Weights of a small GPT-style language model, trained from scratch on English Wikipedia.
Size: 18 layers, width 256, 4 heads of 64, 15.6M parameters.
Architecture: LayerNorm before each block, learned positions, biases.
Each number is 128 + 24 x the weight over its row's rms, rounded and kept within 0 to 255. Layers, rows and columns count from 0. Numbers have three digits each. The size before them is the row's rms in percent of the matrix's.

# q: layer 13 attention query, 256x256, rms 0.0548, rows 0-63, columns 128-191
# k: layer 13 attention key, 256x256, rms 0.0503, rows 0-63, columns 128-191
# v: layer 13 attention value, 256x256, rms 0.0431, rows 0-35, columns 128-191
# o: layer 13 attention output (transposed), 256x256, rms 0.0356, rows 0-35, columns 128-191
q0 086:132141114127141147142142145157088129116134154136120105146140141123127160098127082124128095165139179160095152132083121147159128148073108117156092073157125095127127133096088126118153139131100148
k0 089:160127121115159146119122103174103111120143112135098091163120142106124124103139099128111110095145137139076127080147090152135093127127134094132107141117163128129075108127119132126133076131146107
q1 093:145130112156129094146122100139117157169124131115137138114131164142122170102159148121091153124106140114147113125116136097129094131104068114131090109109133121110131095075147116168091127110109175
k1 092:120122136110147106124141087154111137117129091133105128118149125120143145122093144123129165141140126095120115138103097150145128137149089108097124137141140105157113137145155118166066069126135168
q2 086:151095145160079140111119128130095143162148116111112115148178126136121153128171166142166134096152150109154122085156095103116124131157140141152108120093119112069139168110081099105126155138198082
k2 087:126090150126086145123128088069127142173143156136112120095130111156125168156144131158131153128099118119115183103181111113124130134150101151084126118084121121129131151151111080131123139114140130
q3 084:118117134165154158129166134126161079132129161113145136165130109104126171160109162110137147140106114137117129141126106157105121109122118135113107156103102127176143134129157139161112162134123139
k3 083:108108145154141175138142142122108144131148142076131155115141152142120151145109111118168106122132111120125151125107144148110146135107139130120141118123099138145153113126140092150119184093096093
q4 086:111099137114092103121134144132097101119120125188168131140047130178151127144125126088076149121110108153111137152128118124102108146121105163153142076106159131125147123129123130145132094156109122
k4 079:148156059130163133158125148127086086181105130150129121123124137154175119135099092130074155148084134143133113174158141098097118114120120101126080111129156130167122129086153111116150150137128138
q5 094:127116158085092088118104099169122110128111143127133132112129171144144150113117156167051134126118134157135112105185095146127129110094121181176140127156110165134156110116099143108097120105091135
k5 101:108105110079138130148124125154140131087140120158137135131135161144193107120112134127143144125111168156110146142173119152133152133146095120130142096154128094107126170143184093107130102113114142
q6 084:141097133107107123097116096121160127131119086136181161086132110154081140154129176150119116150151092120131125121169141125125084118141116148095123165106115111117118109115167096104092131120115108
k6 081:124120159103092146105139099122128150154175145129161162120166121159089114162132144138148111107167104171131115116157140120097138154152095132073119133115143128126114132141086112123103141082134147
q7 082:126132136117160116137165155105140126100126171108111114102135088126148096154151097112142142115118124145114101129111147179136129165157127137121167141137116134127125156084121135128150133105132122
k7 093:100139168194126163120115137087140170137105110119103168090098144112107127110131120149071109189163125130143079120108136168149136135105165136141136167127114137112118121125126133111177098091115117
q8 091:141174117149147127125116137133182099170138129056136104098129082116101115115121117107167049129128160139118095160150129098085085143122171083086123166113132161125115126111177108101134118147143115
k8 082:140111136138111113119103155159213157140120141080132132088129102103117157129102144106153105121122127108126127171135111128139142123126129112141106141144087116156108109131091125145120082126116127
q9 083:138128144160154130175108156152141148161124124082135134137145129132141134133102115158180105163096068130072145165107108157127107086109141074137162172142137143119153140074100163117168109130098100
k9 075:148121155096155149117156139135156135108129135141155130185143100117154104162116139155129119136173111104106140116102100119115141103128094091174143141152110097128100104097110111152156085146138111
q10 087:126137167122126129122099117161116121103108099118205118161116147166140122100097140093133090109152093165141145083139090078121128141114149132131133190068119178138117131145142101104161119137143133
k10 094:136124103123139107134104145118181127099145089126135145144150131155105103171124162116158126112117118102137137113131060138102133143112127155094090146130131123103135126095127079130156152103105148
q11 089:153153128099146125143077121112083091170136139123088125149115141112125137133181116137135152136084123136160107140143166095126159146143087136131126087116111130152139118155122141129111152140127110
k11 082:113141141145122136108080094126101093169090131132112111128118133092124161119139166185119112076162163150106077175086123134098150152142124110148180133117135142090136087149117179141167146168135117
q12 084:168146117094124101126147129130138130147148154108097157141113115169130140107126129152104170120106083120118080109106117132108120136110140127138105102127084183093086085111124140156147148147111195
k12 073:122115086121090101147156155148098109136152141137123158128122175167181131089164122153130129147104126106150148137109171107123150151125114123124103133090109188143133172132151144139116145104117157
q13 091:128146175157121111115164121167177130133111134064138131147116115150144136088105114113092111104143140120107131158140110142105150133100189136119127128123136112150137160130141094139140095112085152
k13 094:115104105133130109082128086152158125081141100162167148115131117111141097150110152118111134159118125108120151127155125140157108117122116106145124115151134100142104156078147099122142155105068114
q14 101:128150099139154133176137140123138134104182131102061086129153156125118134154137100141176107145125181144189118128118120117145107133138155135089060129128129157152121146115142136123124163128169138
k14 083:168135119137111142116099120135175093139125090101094093122138138087100159144109149156110133116126164112129070113076116146125129150130127107143101155144093128114100124123110104140100119159148140
q15 087:117148112172128122119109131097115091172110120134162141162108110112151100114108117124135115112088144160094167085146142117125074098085157106135127159111130154121055124149147110131145141168109134
k15 077:131141125108113099097115174119180096140076158123137098147126087115132101106094107132141116112129173120106160117127113086142121146120107119161120134160126113134093124161064118114072117168116094
q16 090:107132137061121157097166120118131119148100110120153166167181134162097133116126102153110092117163101162094117083112115160149160163144143114118122191143112168119153128178143093129118125104133141
k16 093:096134117085119108124103092143138113154145094138161152165130149159137132085090133161123130088160111120116122113145097136168155113125154115100111119150161117074137137101093145136138130117150123
q17 095:119135108156189153091108135139115083134143129111191096165111119100115093116090107145150089150155137131105130133093150143144121159133131110093098152090126106101105145139127070130173160136141152
k17 086:140126116142134129089120129125142142158099119118112102124106079131105119146116170144149070115147134110098092158114132113127082172109146158131131137112108113141140132127078142117105138134131146
q18 088:150136123125145128107113123148113111171150141114113110156138138073154095114111151142134139134114122142129142141116129132136129177143107138114152162129128130141131182115129132142166121129124156
k18 092:071136104144141137119101130131118153138148116118165103113075150102112122176116165132097112109107137145123146140115076122086131143142121153117146160143151091120151147101121140153173120083114129
q19 093:123111088099136177112134125135144102112126167120133134159142113086123084148083122146149111105160097099118137090152131109133093150140137099103100138157168097114088140129132056113185065136135173
k19 103:127120087170118172120100169148150122125108145116173128098135116124077124178087134104126142139164157169150156105162099127151099137084127133105120133136137150173124132137120117131081135107097097
q20 088:105144135157143138147093100111136147098088116133118154131107145151115130156114144141161147142143104138121094137128094156117138192120091135094101099113138110124092188112126060148145141097167139
k20 073:114136108115121156112108131093079118104098123133142146088077125184103177129108123147125174124107098118154070121174153124120099158106103134082115117116122160142159120131172118134115161090132115
q21 078:105114140133128131118093168089139129119103091176187123144132080124104127109152150136077145125134087130136142099108150135141050117116090138141135136130141130120110126136115140140117123119132135
k21 086:102166140129095112117125167145126128145137164127141106129138105115113101152126137153102149136153137108161181150158108112139112126073098177123112108127143128141085137116139116147098151107133119
q22 093:158154134153143141119125122141171164147128129111137136083084134134170132128116174101088111184086161150127146087121118104128102099110143142144126121118118168123108128075141127129146153129109120
k22 094:144127177167121109132133155083141142055085139127104113163147129143109143123108138130112148167109147143135116145106142120086127138088133139156138142107147110105098125154114102152110139142092108
q23 095:102136102161116152158100118138120108126130102122122089114079118095143130113117106136176120145110160124128137139123147101127091131122159122139092116138178094107098157135107129135170127180149078
k23 089:150148117177092106092088154141125109163097178132089101111126141098131105145106137134103107117151149118143107136111126126129109119073144159139132146133152159153159126166109149131118116126101099
q24 091:135145138117112160176129123166151130153108196097098063166141074123107125163118153121127065093129128134105137139091116126080159132128150149149154117142121182171127116171109135125091141151106148
k24 093:106136137086163171144149160143136118101164105118125141152135149120106131165120161072176143137156128091108115154091138150115126183093147115121113082109085159131142130131161079105129145156153160
q25 095:148166151113083108142168095129126157108120080142073116177146150139127160165098133101109164130115119108111121121171080131168122110118184145154105166146142158114157173146126137109141123141130155
k25 093:132114100047128107089145116168148144153122151136115086084125161128141116147128101111095154149128115138162192173126124124151169135143125161127107113153165101138160145102165135094177145084143135
q26 083:118122161128116134147074137127131156150124099127122155101150157089119153193138106165150114141121124136131119143158135148085143117104064094134103076140121076138133124136156124126119099113085134
k26 086:125164131138092151104117114124117123164173111145115152132113128102082143134161123164181144174081099136130138130173105153147168137129109105092168094128099129127108120151144129113096122100134088
q27 100:150148117145107101115164157104123131073126202112107115113173142106153133165148107120122170135136130106120135099129152116174097100108139119142128143166112155089143117117102135131119125109099150
k27 089:145120141133129131094105153147108139080121134123152134170150136094125117148115129108089108155143130167139170091137123127153132114141165114151147158140085166119100149129101113168123080130113095
q28 093:119131130127137164135118124147165140107126147133123123098098111117131159105142089087118072136137168146112149140182152118103146111120130121098152085131154118138103067115160163136130132138147150
k28 092:154124161139105136114143134128152067108110108093111117139115087139084149126123133132155107156219119123163126126128136146084116115110140111125141113154078140145130116139150119118123130112105124
q29 076:152130152174107121112091100120161148156149092121119141112151134091154129122154146138160155160143150133113088163119077155108113111159112121149084070154145158127120151124144109120136125116127141
k29 082:128124164098115153125133121119085111150143128137138119132167176114153123126171150150152167147087119118146157160128136140140124123144090112145119069102153153163103158153121123099131136138111147
q30 084:152125126106122113130165181098119116072157126178141156125161083114111035150132134167100128133106103137134101112182152137127148118119122146149154114107121104131133142159134145128059151157160141
k30 097:130154158128096094159131107116114127123089119140121174150141112131114085139150116113145113147133111102132105158172155113119117120106118117156171118140119159145136153123095128101119140148145153
q31 092:100147130096160114142150146144097100107121134139124134130197143127100117145154138136123083087142137136095124130128130148134121153114168115131094185143144138174112121150108140114114107122102099
k31 105:127148095087175133143129137127137131137175109159123128104148121115128104108159120128112143125084115101079135114135100153150137130163141075121120159143109139126134114108129161128149087118116097
q32 086:128122143146115127108108153126174155130091115142106142105082170139150152160113149136133173157150122118154123125123102135119110161140101185117129102135152186145117202081128130153170111115069123
k32 085:121117122152118149097117120106093112102106122123143122085117166128145173125155160133096137136155155110153132086180120114103128126137112157099132146117136129118167157171160107133145150103106129
q33 091:129112117104113122113093137109138145103120098125136126103078133120168143168147170138125139161123169087145160151114161108144061136144098128110105095139096158091116131124106164137137138124134121
k33 106:146197148149096103115112127106144130146112150111105093119174113085157171129135144137080117123166173134141148136121130137124097134105157146136155127104149114187152120144167113166093160125123108
q34 091:116105117078162158130084165164111181139146077127128112118107144127152126147155136154142146117106097153122099150149130130110144168115111172124107165089152118151142154144103099145096130117122126
k34 088:130121171112154155152090097167151151155125075127113084128147124094120147083103136169177168126106136153074131120093115167076153157125109107140103157154137138123119126131103093132141078148102120
q35 095:159082101118132133134174117142163132132169113152152171135095080109141123125102121126116169128112134109097134118143152139122083095144139087076137121111144107104083125143146103106141114151142113
k35 107:125103117163097113102155155150146127130133142156112114099136111106109131128113130113136143133168126076140099148127145149118101113089142141137128095161166182125114097173029128142138132128127135
q36 092:148127144127141130102111100136152137130072132119136145109116137108125122195144148099108123145126154118141079115118159156125112121154160149091150125147124141141141143160118097124153168117103140
k36 097:099096173123082121110078149099157142139135138099170157082129183087154140167136143101143096163167112187160133141127143146133119155143130148113136141121134173119126171163164141156151167113080154
q37 092:129100124129116157077113105127189156117112121123133151117162153106117131125143106143120104156129129131160106140109179126146120079135156158149158116080119129115127134135135081149125138151137141
k37 073:124109126099105133158150116102106114091165191154120125102127146152129137123147097138140117106134115154167140101161135100129110102124136136110153117080151125135109122158149147108119140057126132
q38 090:142082135116118135138112089107171142175148132146163128075108113124140146110108158142109163126101156112093148125118120112166081132113139109099101101101118125115103142153128107212157151127132143
k38 082:155121091172131113135135128109120151137125181132150146132133152152127157114095100140145118134106130131171147129152184087183111123137096181111089151115154115128122133155144162179109153148075111
q39 084:131128104111114152139116072154138147110133144135085129121162131115112104168108118157127136126137120122083120124149111121122109142141119116076104150075141152146100142170130059139159120125164115
k39 090:121116136110123112138131120163181136120109109110135103109155115131102138170101160114088147110119187146140096114111102156141124145158111142134126119163118149142158094147096106164145102096142075
q40 086:101086111094122113088134073133149125153157113145096122120101133117110131165119097149156107124110105113127136162129160110121122121120082146111121094124082063120093148089143095134124133137190134
k40 086:118151123095123126112125119145114146150138101142146156122111135138111125141116100104106115153123128131096161144144122137144130109139101130128162081132127113139127149151123115139078183177146136
q41 091:136159109104130138103096093173135167090146097131132106152139148098088144109116098157123140107169142105140113120134180173115141129172126140118086114164102135132129120162100105120151109131167147
k41 080:135124113092092110112130146174138110115185134155133160103138151126114158106146126155156139142126139151109148089163115165145118158123129125082087088123132149123142133144123105126120151123153151
q42 088:118102139113141096153130131124144111091127115127096122140095099128147105098115160151140149112118108130123113114111154116105163163139106127186129116161150101118115119102116073117190161131110125
k42 092:178144126123145167124121121113115142128089137084131100147172109106137130157180133116129159144128145129111146109126175114125101156127101117145123121097093115129139128114147115137138152108130144
q43 093:128115146120154137155147172113114132139124147134075117139195136107153079160167126144144132119094106126110134155119129083117159101143143128157105156119179097147120152131141135125096135125144166
k43 100:094142182148150165141150164153174115111157119110109081121158125094116133147136116170155141161112129121174129132111126101115133058134122107164169146110169125150126121061127144097109086156183130
q44 091:148108121166121115161085137129155156133155138131138118081109161106173126152142119127120105174090142084101134166126171127090108144119088165133157082129109147149111087120105161153163105152097128
k44 098:128103105122148136158086139133110080090113139133135103129118127076116112161160115101145120166096087110129120145127139154140110108100098131157176152105132147140112119170134110101141152153114105
q45 093:137134132111165146130172138106168090142103123139159113166117093124147077140094102141143107141157108103125162137160143109100128156092132069157097127167151119126095201092147120112148071133138161
k45 088:121124103147125153112147134152147134118128118138177092122126084092103135133101158120102137158152120087105179112144141119136134111120133101165158101167139122155122084103118130127116073174084137
q46 098:141141133093117134144153125130150138131119165113166126097097108099119108077154106116162141129109126100084147154166147108120174085131158138146092073125123115087117090102155169108121157109141152
k46 091:106115115112124114141184097125120124117102154078118090112138086150113127119108088183095161150164114150119145150166165186128117101107120154154130083147113141149095126142142168141077117130157140
q47 090:144144112126086133109117123116129131111131136187153146161127147095111086152167104122119130165118110167124151120164147124063102117126160146076113161124128151151109127137073081134130103119108122
k47 094:079122146169094162121139136130118115082157134154150113159142108070080073150156118130123128139101140159151147124145162100095096113117152151135126111155142101172122157133085127111124142102158125
q48 085:123105136123147165155098165131134136077142131145141144132136126123125132146152123121155132131160130106071100069101132154154186118129120104159116117122096147113140107151103096145150145099149159
k48 090:140114170114155135145104123122126147084097140150136115156106123112162140082125122178129078150140100128136138152115159122127104139137096137117143128121144180086134101153136116112150107101108145
q49 085:120114099123166169143131130086114140125104136156135080110116119148157108153098146141119145138124132126139099142108137140149152115163112132150118109130130113095118092163130148122135154107114153
k49 083:144062140125158136086135114114094134162132096146119101135134197103132107168118140152124145141132157116115128160122091146126152120159113077144144131110134127122127123088146131117137144154115137
q50 092:134120154157087137113113093118147123133129111142150135073125107132118137126156134103114121151080151119165157125135121094115063106099112170169155089109110145126150080141176142132114114135104043
k50 093:122140105140148086143151130108159131121108184111130104146150084101111117141136103124153141110165143095147139120161106170099141131145110147121102121170142143114132134133123090131114165133162140
q51 094:101111137072100113100156134139096114158106167110118116185183102136144152133133139143089163130153143151130154101122103141117165136112159112132133124153114145120142113173072178091087179101159111
k51 099:143106124096117109118151104093102125080109134132102146125121123127189140143140126136106174126135133124139115140085133158128111136128150090139131131153109091140077147167146127158158105108121158
q52 091:121107121130148167148141085106156125095136109122122112144148091110076083119091111096115135124127087160104107141175104136110118157112161127106114115111124155120089107135118114126125136144155136
k52 089:102123100116113089124150154152134161080166134113107134134134110164131113158137166136131130114124103116123131136167127147112144094124125135108085148118129211148151181122138152119111155133157145
q53 085:096123074137181098110132149132136095116117100137183091147163119128112121132081140137095102146113150131116160139123134101107151158147098101099127145132147107127153148148162143103147118122112170
k53 075:138142113125141128098122133148175138107100105129143110114154086119099078176136123115131123109111124149126087100119133124136143150106138115151149132157150153121123091130128143099110124139156145
q54 085:130114131129125127148106108150144091119130073158104115098144116155096125167131103117106112107121136106158128122160150143117084126143110159142133109093108116151111094141152122085125150142134079
k54 086:133128126135104131116170139120130124135161151155099134060100093124087150163134081153138112126146126150118076170117117138111140155106124168107119097106096141111123146159129109108166131144157121
q55 085:156151160124160108117119188134126144151176103110143114145117121115130103118096159122073102122104139151112164130147139108131132138077128133131077152166167104135141170110068104123119113137082096
k55 084:158168144158140142156110156142134172128168113133163091163152119098140138092115146119123102086114149120120117104130101084109172146104125122145108192142112112108133117109063111151119123156052106
q56 088:123096114103156145129142145153114144102130151105120116085140142139133087127062129088123139095102093104098113129155091143181112121089140135160137151074137146141114102184107134086092086142090132
k56 084:140116097090124136099179138144158133131193113145104159104111152155158122123120168082135147135152097145150101153135133144134139164114143163129104143089157144112120121126148125105169157127116140
q57 080:176158136142163127135124095077127123161102190092136110174172114098142143107145119169188116156158145146138099128105165142133150133137099139125097119150140135157113144153153119114121129111115098
k57 094:109116102148193119115109107051112100155127160094110142120160155094111127187137105141130138130142125077121123118098148109148128148136144131118146102136108142144114073133177139132140143114111090
q58 084:156138148101128135131144131099136177114167115140151137101076111115150093135121086164124156155088117113150102155082121150154155111152070136117154104140161126125121136116111099142151144171141145
k58 092:187127175073165123143155112138131125134139105157138120174145081113099109121146141155176113116133110109116109136095162110126112102132130112163136133114142109105121106139093118109137121153168101
q59 095:157105172160144108143125122131135188101143147159159156105106100103158114148104097101123112130108107111159133108140169147143071094137126115110134097142140166116108132145108123143150144108074140
k59 098:122133123123091098108167099131163154085107131120192148136172116112122086147120143136126090140173152123148151097172133130098078076094128147142127143101126159112092108169092130127150114112097099
q60 082:095154094119156135130137111111110135152122103115125106153126107129129143139136131146108137118140135151110148113109124149132172180137147086096131162102102150145146145179119103102113134137155124
k60 080:119137138082135100137117130130131165130094115151146135134121115109150159105067143116093128105145105092104096157106136152153171130151119108134148132144131062162132114122124150146149114133127157
q61 091:137127098174131116110073138142127115141136113149142123132118141131123123118109149152135106140118165144142119105151144076135089121153083107093110126124165088129095114124116081126163131153128131
k61 082:175102142137154149131114122144186142148065085135115099156145119102101112149115167110097113090111155128144072132131121142106087168118120153141139157109101095128132096157078070112113103129100109
q62 095:081147149117162122129133161138125092146142125133102112158134135102132101116140133114114078114163108144104109099077081157142187147137183117150111169127104154152166138142127139106123137146093102
k62 105:137120137105160160145098161103164125150192104133139142135124122137158118089144111142133108127111113133109127136098112160072161129156157140116117106143114095130157134126135143096168124164101153
q63 088:130087142133170106150112147135147102083143084116128151125135118084119116114140147120151150127115075115120140105171138150111109132184110079150118120138163116112099108102091116186110147149120139
k63 086:131145121180162155132169122130149138109157106134108132141125103096129103094089125122120126155119108135119150120149126153099119091159080115119174128113101138103125120111074103154147106156119133
v0 096:137106144088126113136101079125134163145082148143102111126128118152103184150121129138184115110115147120139133125089100121124099121110113126132134160138154151144131106138117188153071144192191077
o0 102:080114118073166149109135081156096133152124147136118114118144115156091185170160124166174155123137136116138134164093149128140109143161114108086117116129134111183124130151093145104091142158163118
v1 101:107151137112096138125175121129157147103116145112120076110175107134125168093086126139126104083125139125098127112132066064088146146148121112087142115084118118128129137102128095124127121144155097
o1 104:144162155144110125153121107140159167126165149098091116092156092127127137142141143172146128086139146142169140117112129056137120149106145147115104115117090170093120109125097099141158126136109134
v2 100:116160114129117126148157148137149105084144148121140159102135120104158131128058152138089121119125130129138115094140130128164143144100164142126112151140152130129089169167110157140108113108099110
o2 097:141182100089092118142106116118133148096115120081096139145108138095143129142108113132117118135180136116137173113110120104153145145097153139120107120154155128126114191159093112117129133095125140
v3 104:075119127125095136114122122139144142115137152150116111090133128074134199170134112120154148097122137102122127136125163150098149110153122142133153086145090095178151164124136123119105147117127150
o3 096:112099149165130146095099073142153126110127097147142150141126131092156149185167118148123107121165145138102122124117156113112144104149120121143132083093125112137143156134130105109115122168098118
v4 095:097093123152122110116111173122104168127133133092158162157148118136136131102135157145106141105157125115133134153121180128110122081109138143123126138168102099132120117136083154156178150092130096
o4 098:115104121149098171127144153071133086121122144155140171145158096146153109153147125096111129140125122104126125152092165175142119120094151095091150141163146166134125127137088165074134146063117140
v5 092:099119142161115112149134108125104173163119082114081108168084138138149114141173138108147125114106107114120114142140088131150156089114091116126102114140108106135119081077105120132113182142144133
o5 088:131112101152129120158127130115139161140161134151114136140083104130151141166153150076167121149080129109103128126092140171090109120079114092124087132107082110134117115120115124121119118160171097
v6 101:128123161138194111105106133135083125082141141068112138116116134116128187139097117155144151161108110102127138161113109101110130127114123122151146118128143081134165110112163117109121112132167118
o6 102:097123170148168097142084139089131112118140103062128151090117122128167119106113152161112113107115096143135164145095099107133149150113115111159149121130143131097105092124161166106095078124130118
v7 088:160132140102110146122129121140100118127154133066121131173132135147128101146177102134139125112132108123157178128123073188112127123109111143126101133139113145115103117137126136125119125093080142
o7 088:139163144141129179126111137149136152124161139113120133131134127123083113178127116121164108127170071173112131116097094204123139150119143124052137137172110164126141153116163097167124110106164130
v8 086:130134122143113154129147126129144116121126106104154153081105095078142076103083118131134129136129147135103126154112091146126086145126105150125155114163160132118166100143120123104121137128075145
o8 086:172136117154127110115109158114113144105097098106129140109065128126138098130061129103129108195114126097130125127131076132137105126141133159166145118146120174145128153129152102155150072159107130
v9 092:106093137166094097136069136134138109130081111164088153189124127122114070116138175131139133150150100143122107128123131107139139110114127103106158132114146123121118112101122170112109141126164155
o9 087:125140134135129107138147128124091119123126158132119193121135155154093153126149115107133163123084089141152127133145133134133139111119098135091143130127136122121131138157072152099101116104158109
v10 093:125131134118158140112182120116135059134151094135122119099128130117122110104160144156151174127115138151162110099099140111088163125134120100126167168133138105140167105088156152131173114111098176
o10 089:139143128153166130095130103118096124104166105124126125095145160138136092144122149151150081135143135136132147091107123080089151143153146124107127142075141162132118128103187124189168130107144142
v11 098:116108124128158110129097129138152097126154123134141113110108161114130132111106132130157172145130150098124129151163166147123086127151149116091127095123159145130136104144141128143159141114085145
o11 095:114107162110145138146120113119184121111196072163138143104106121136130095133102121086083132170090159090110140119088145152127140120145161095173129045144147144111110135161149149123139133142070118
v12 093:106123124108167100142130119165128091117186114139148112114106119095132184148112139120149095150108137098120122185129125172176084129143153136148097099129113129134143131153167148129149116116131097
o12 094:118106142125122113157162112168131152116142069111104086105099116139111152165110111120088122161128145136123091192124122172126133136132173115196127073158136118170134155142166157126118125142055118
v13 090:169163104082128138117184112133133135145132115135123090134189138141095135126130115129132145123171129140173085131138105141165050182117083124135125135138134124139101183114117124106120133132127099
o13 088:137126161110130133143130138172136147112114145124119070115152136134120140161068156135134082123165112152126090158112101146164085132143111138126114100136115130148113123075131110174163131136141115
v14 096:100124099131129136153089090120138089114137132161114111105130103148135132154172145132181135104144118131150119091144153152106063122161130129177085130120085131132145070121155107112100160133074180
o14 085:117151130140187150117115129113137146069145132153137138128148105126117106115129112110157098140162111127119097164126146163111109139164111038138120170141114076122120129126178149170125164121150146
v15 099:119148114136131174150149160162157142129115138120135076144156160141121149137132138105127147106102127180151077092120116152133096154131128123112084127141143094108095169111093111109117122113140090
o15 096:130136111163114134100106109152126137124103132164166068154151161127115138146114129131092177118134123173100135112120088108138108125144088112121122115128154074132106137085096065126150107165121116
v16 098:125132110133121127131142128111147136163103142075091120102191109149131144135157136116180120108116096123146121118073163120167124124149119134060133117105120127121099086086144169146121127157101126
o16 101:141137116173143136110160162112132141103143143125142128103197143138123120136144145121197140113111112087152079172098139118152116126116094119127134119102104116145120120143119151173103175140140118
v17 103:144141107125110116151157104140128099141093123176130142139123144097115111103142108134128104143115133086119117099118141137141157125167125129157137145148108118115108128128117163162147144082147153
o17 109:107136117131118115081162132133103086082151098106084112162139155125076137124157118110104125105134126128138125129148168147117175121158135108107133135154115119120139148128115147126142114078191156
v18 095:078112128123114110115151122123149136156163149103114108142148137121125130171107151118108116088105104147142136115180113122108146095165118125090101141142123094125135184144152125156100163071121115
o18 082:145093123133143128130118063144141166139158151159131138144159133150128137162136141138129111125102145142114143105133159152076098124103152148118142125104133150147135157170086106099134094148113078
v19 094:104132129143083099113112104120158078127116132159113093133102120103148069112147115134151125120126114134125118130159168130113132118122157136132130073110146136123076132148136134118175151075108179
o19 090:131131097153107129110123116112148126099152149155140148133111133116149117129140141138120136148148143117142081099139124161154094114125134165143112061138145123139120132186122089084133161073128147
v20 098:137123102102134130102068078112105107133097139087147112115107138141153153161162095126104080121149121133112141103130161124122134177118146169134143132112082114087122167136121134118119152128107113
o20 099:119131142152116114100106154120129083122090114104129124118073096104141148147104118109139093107154125147082118127132117126159128104146133135090118112094105097110123113159144120070124139158107123
v21 087:142112132127104126122163113136109109121158124132109160085148137135108129112106081134137117134120133104160121075158130113127105130138143153099078090124090148132107207143140170140141130073172173
o21 090:136112125173095141125176127143147117088119134143083105119161124142111136079177098137115123121136125105117129113136145124112141117122160147095144079154135117142115177139120126108114136118157166
v22 098:120120116117120128129114176092129099126177112100132155143169124120136140147107114154186131157120122107122136114083160140146162129168165117101138097129132131126072123152146121133102096115124158
o22 099:132144131142162126109077138080117126140124104113119202111121122122131099116174094137142122157128110094072148141119139143102163146111148123113133094133135147088137150147154126128078143099113122
v23 097:154104126164116123127136121149144150110141141129135122122134117130129076111124123139076112134130094160146151176094115105155139135125179120217111151134132125077180155154098149120125124130102105
o23 101:134131163135143101112143149166097124119117146115153114162124148135110096112079085142121114143140095125133123105170126093136151110176192134149130177131088123105169115138149188131140105119122156
v24 094:084096104136136106115125144105129117158143165119168115126130121113132127126149116129100173164111144130119080140138117158101125089113126122098105096135129152150127113165146124136181137136139138
o24 095:124121106130128131095140115137106122130134139078103110158136136127109127092126081153107124143088157148127112138125123141104116134133125128130137090129152115172157125116159122088135157149125141
v25 092:167170087139167113141155125160116127118111104154103082158164123123129153103116153117150161154127139103127135128137127161105109068142106125063114106123142148120114169103118154132095115127128119
o25 090:155106095161135177118149160146149138105168130126102102131145130101142142181153146111127150134096099139140111122121159159122087106141121126113129086139149094097069149120128130175130125147100161
v26 100:062133115147108154118135103126158111147163113181129128161119170119122130087117114135165141108115167112134125089134106156086144148169082120124147172112110098138122140118097112137153112103163156
o26 098:136138127146110135097126146098113122122147133198126155116103159122151137114133123156176102114139167092116155121115139105137125125157077119081100149093182154120119149108114100146120129105168165
v27 094:130125150158100113152136127137163141113140132126116080121178099123116118107124122120110103111130126121164104158173146087111092169123147117115108144105116092116093146149148118131094099126156075
o27 092:173118129137102132150161130109160154127112174121112134148109122116126082127139138128131133146122158114084065123143101108102098131118124136129099123159128126124077142169113120167094161142125136
v28 098:124138139085107128133114157088116140147102131165147110181128152188107146179153155136132106094134122108125102126108152110180118095103157128139064156106158148122074117126143138115126131108144143
o28 096:098135118107137153135152138107094091172122160126144154174135142134078163130164121129123123119111157123136118096092149122173124082083208098123100169170133098157128117134103156090095176147123130
v29 102:096107129149153151105160125146135107119158085163111137117135115147138128083123092147125121159129110119128126115121115126159106126133150119120130145158146124170121100052089129122118130115152149
o29 097:112089129121098123161183168120091127111179101164096122133138147164139138082142131113077164163143133090121135137115118137165170120110135170127108125123157134104111131119071190119131113114135108
v30 090:133130131137132090121150118111120087132132130124109177132120098123097131135083086166139119154137104105114106140107201156099144066156133116115128073135144118107150108140127168131135143103140146
o30 084:085122110122130153147139153098119053140145108089106117130130119160104125120146078101101149117120115080135120180129164144115159097125146125151166127171146137120133129156125155101121113123136106
v31 096:094117166106125109128158114104122171143162131077135109124102117079153139153146110101101134109161090107090133137139123110164101157106120107140126137139096148096100146117115138104080176101175152
o31 095:123127130128120081101120122128121163086129123097067126140112104131140100130145118104104061113155131130120122148105136139108079118105125161104110129100103110136169109159147129114091152101143104
v32 101:151134144089157107102162105087130152118106135135128123127084127130113132118141143146109122068137129148151136156125103134143100154170155112136099125140125116171165172132130139138154129161137141
o32 096:124113185113112124065126133134116103165080101088140095138091158117108096130078146143132108145180102147133121130109117142148107163150196116113107108150136127149168143148154161104121139124112107
v33 099:065120134142163140139079135121131141142101105167135161125101142126168158136133159093134143152117143149135137132115163136094141105127129122112133133141183099099129090145115117108144132102134116
o33 099:104110111182124133108118164136149139103133150163143160151095134157145133104133139088096139140083090144115132115127150125114122107112107100138152151106155100117133099119141140087122162143135162
v34 092:163136090107127123101124105125141092098141139171119157106119111152137131112110127080154132095118122131124143151178140125084140131170128157150127123100100139125182118118146133109157129151138188
o34 090:135137107115115139141132123117159155069178124166101140103100143122158139136110130152152129152131123075125084101133149135113141115164124106170084139086121134134110160147145146165144171136104152
v35 098:204111134102104148117100112148168095143124114178117099110136112129151149127136126139124147085115126091110111141080102140167131170105077111163207109114120116124079128116107162167151105120152152
o35 098:148119118124133138147142112129095109101155085126082138098109119124148156102142102138166137161121166093129080097116158164150103131161078142071113104123115145109072132103106106145171129110170142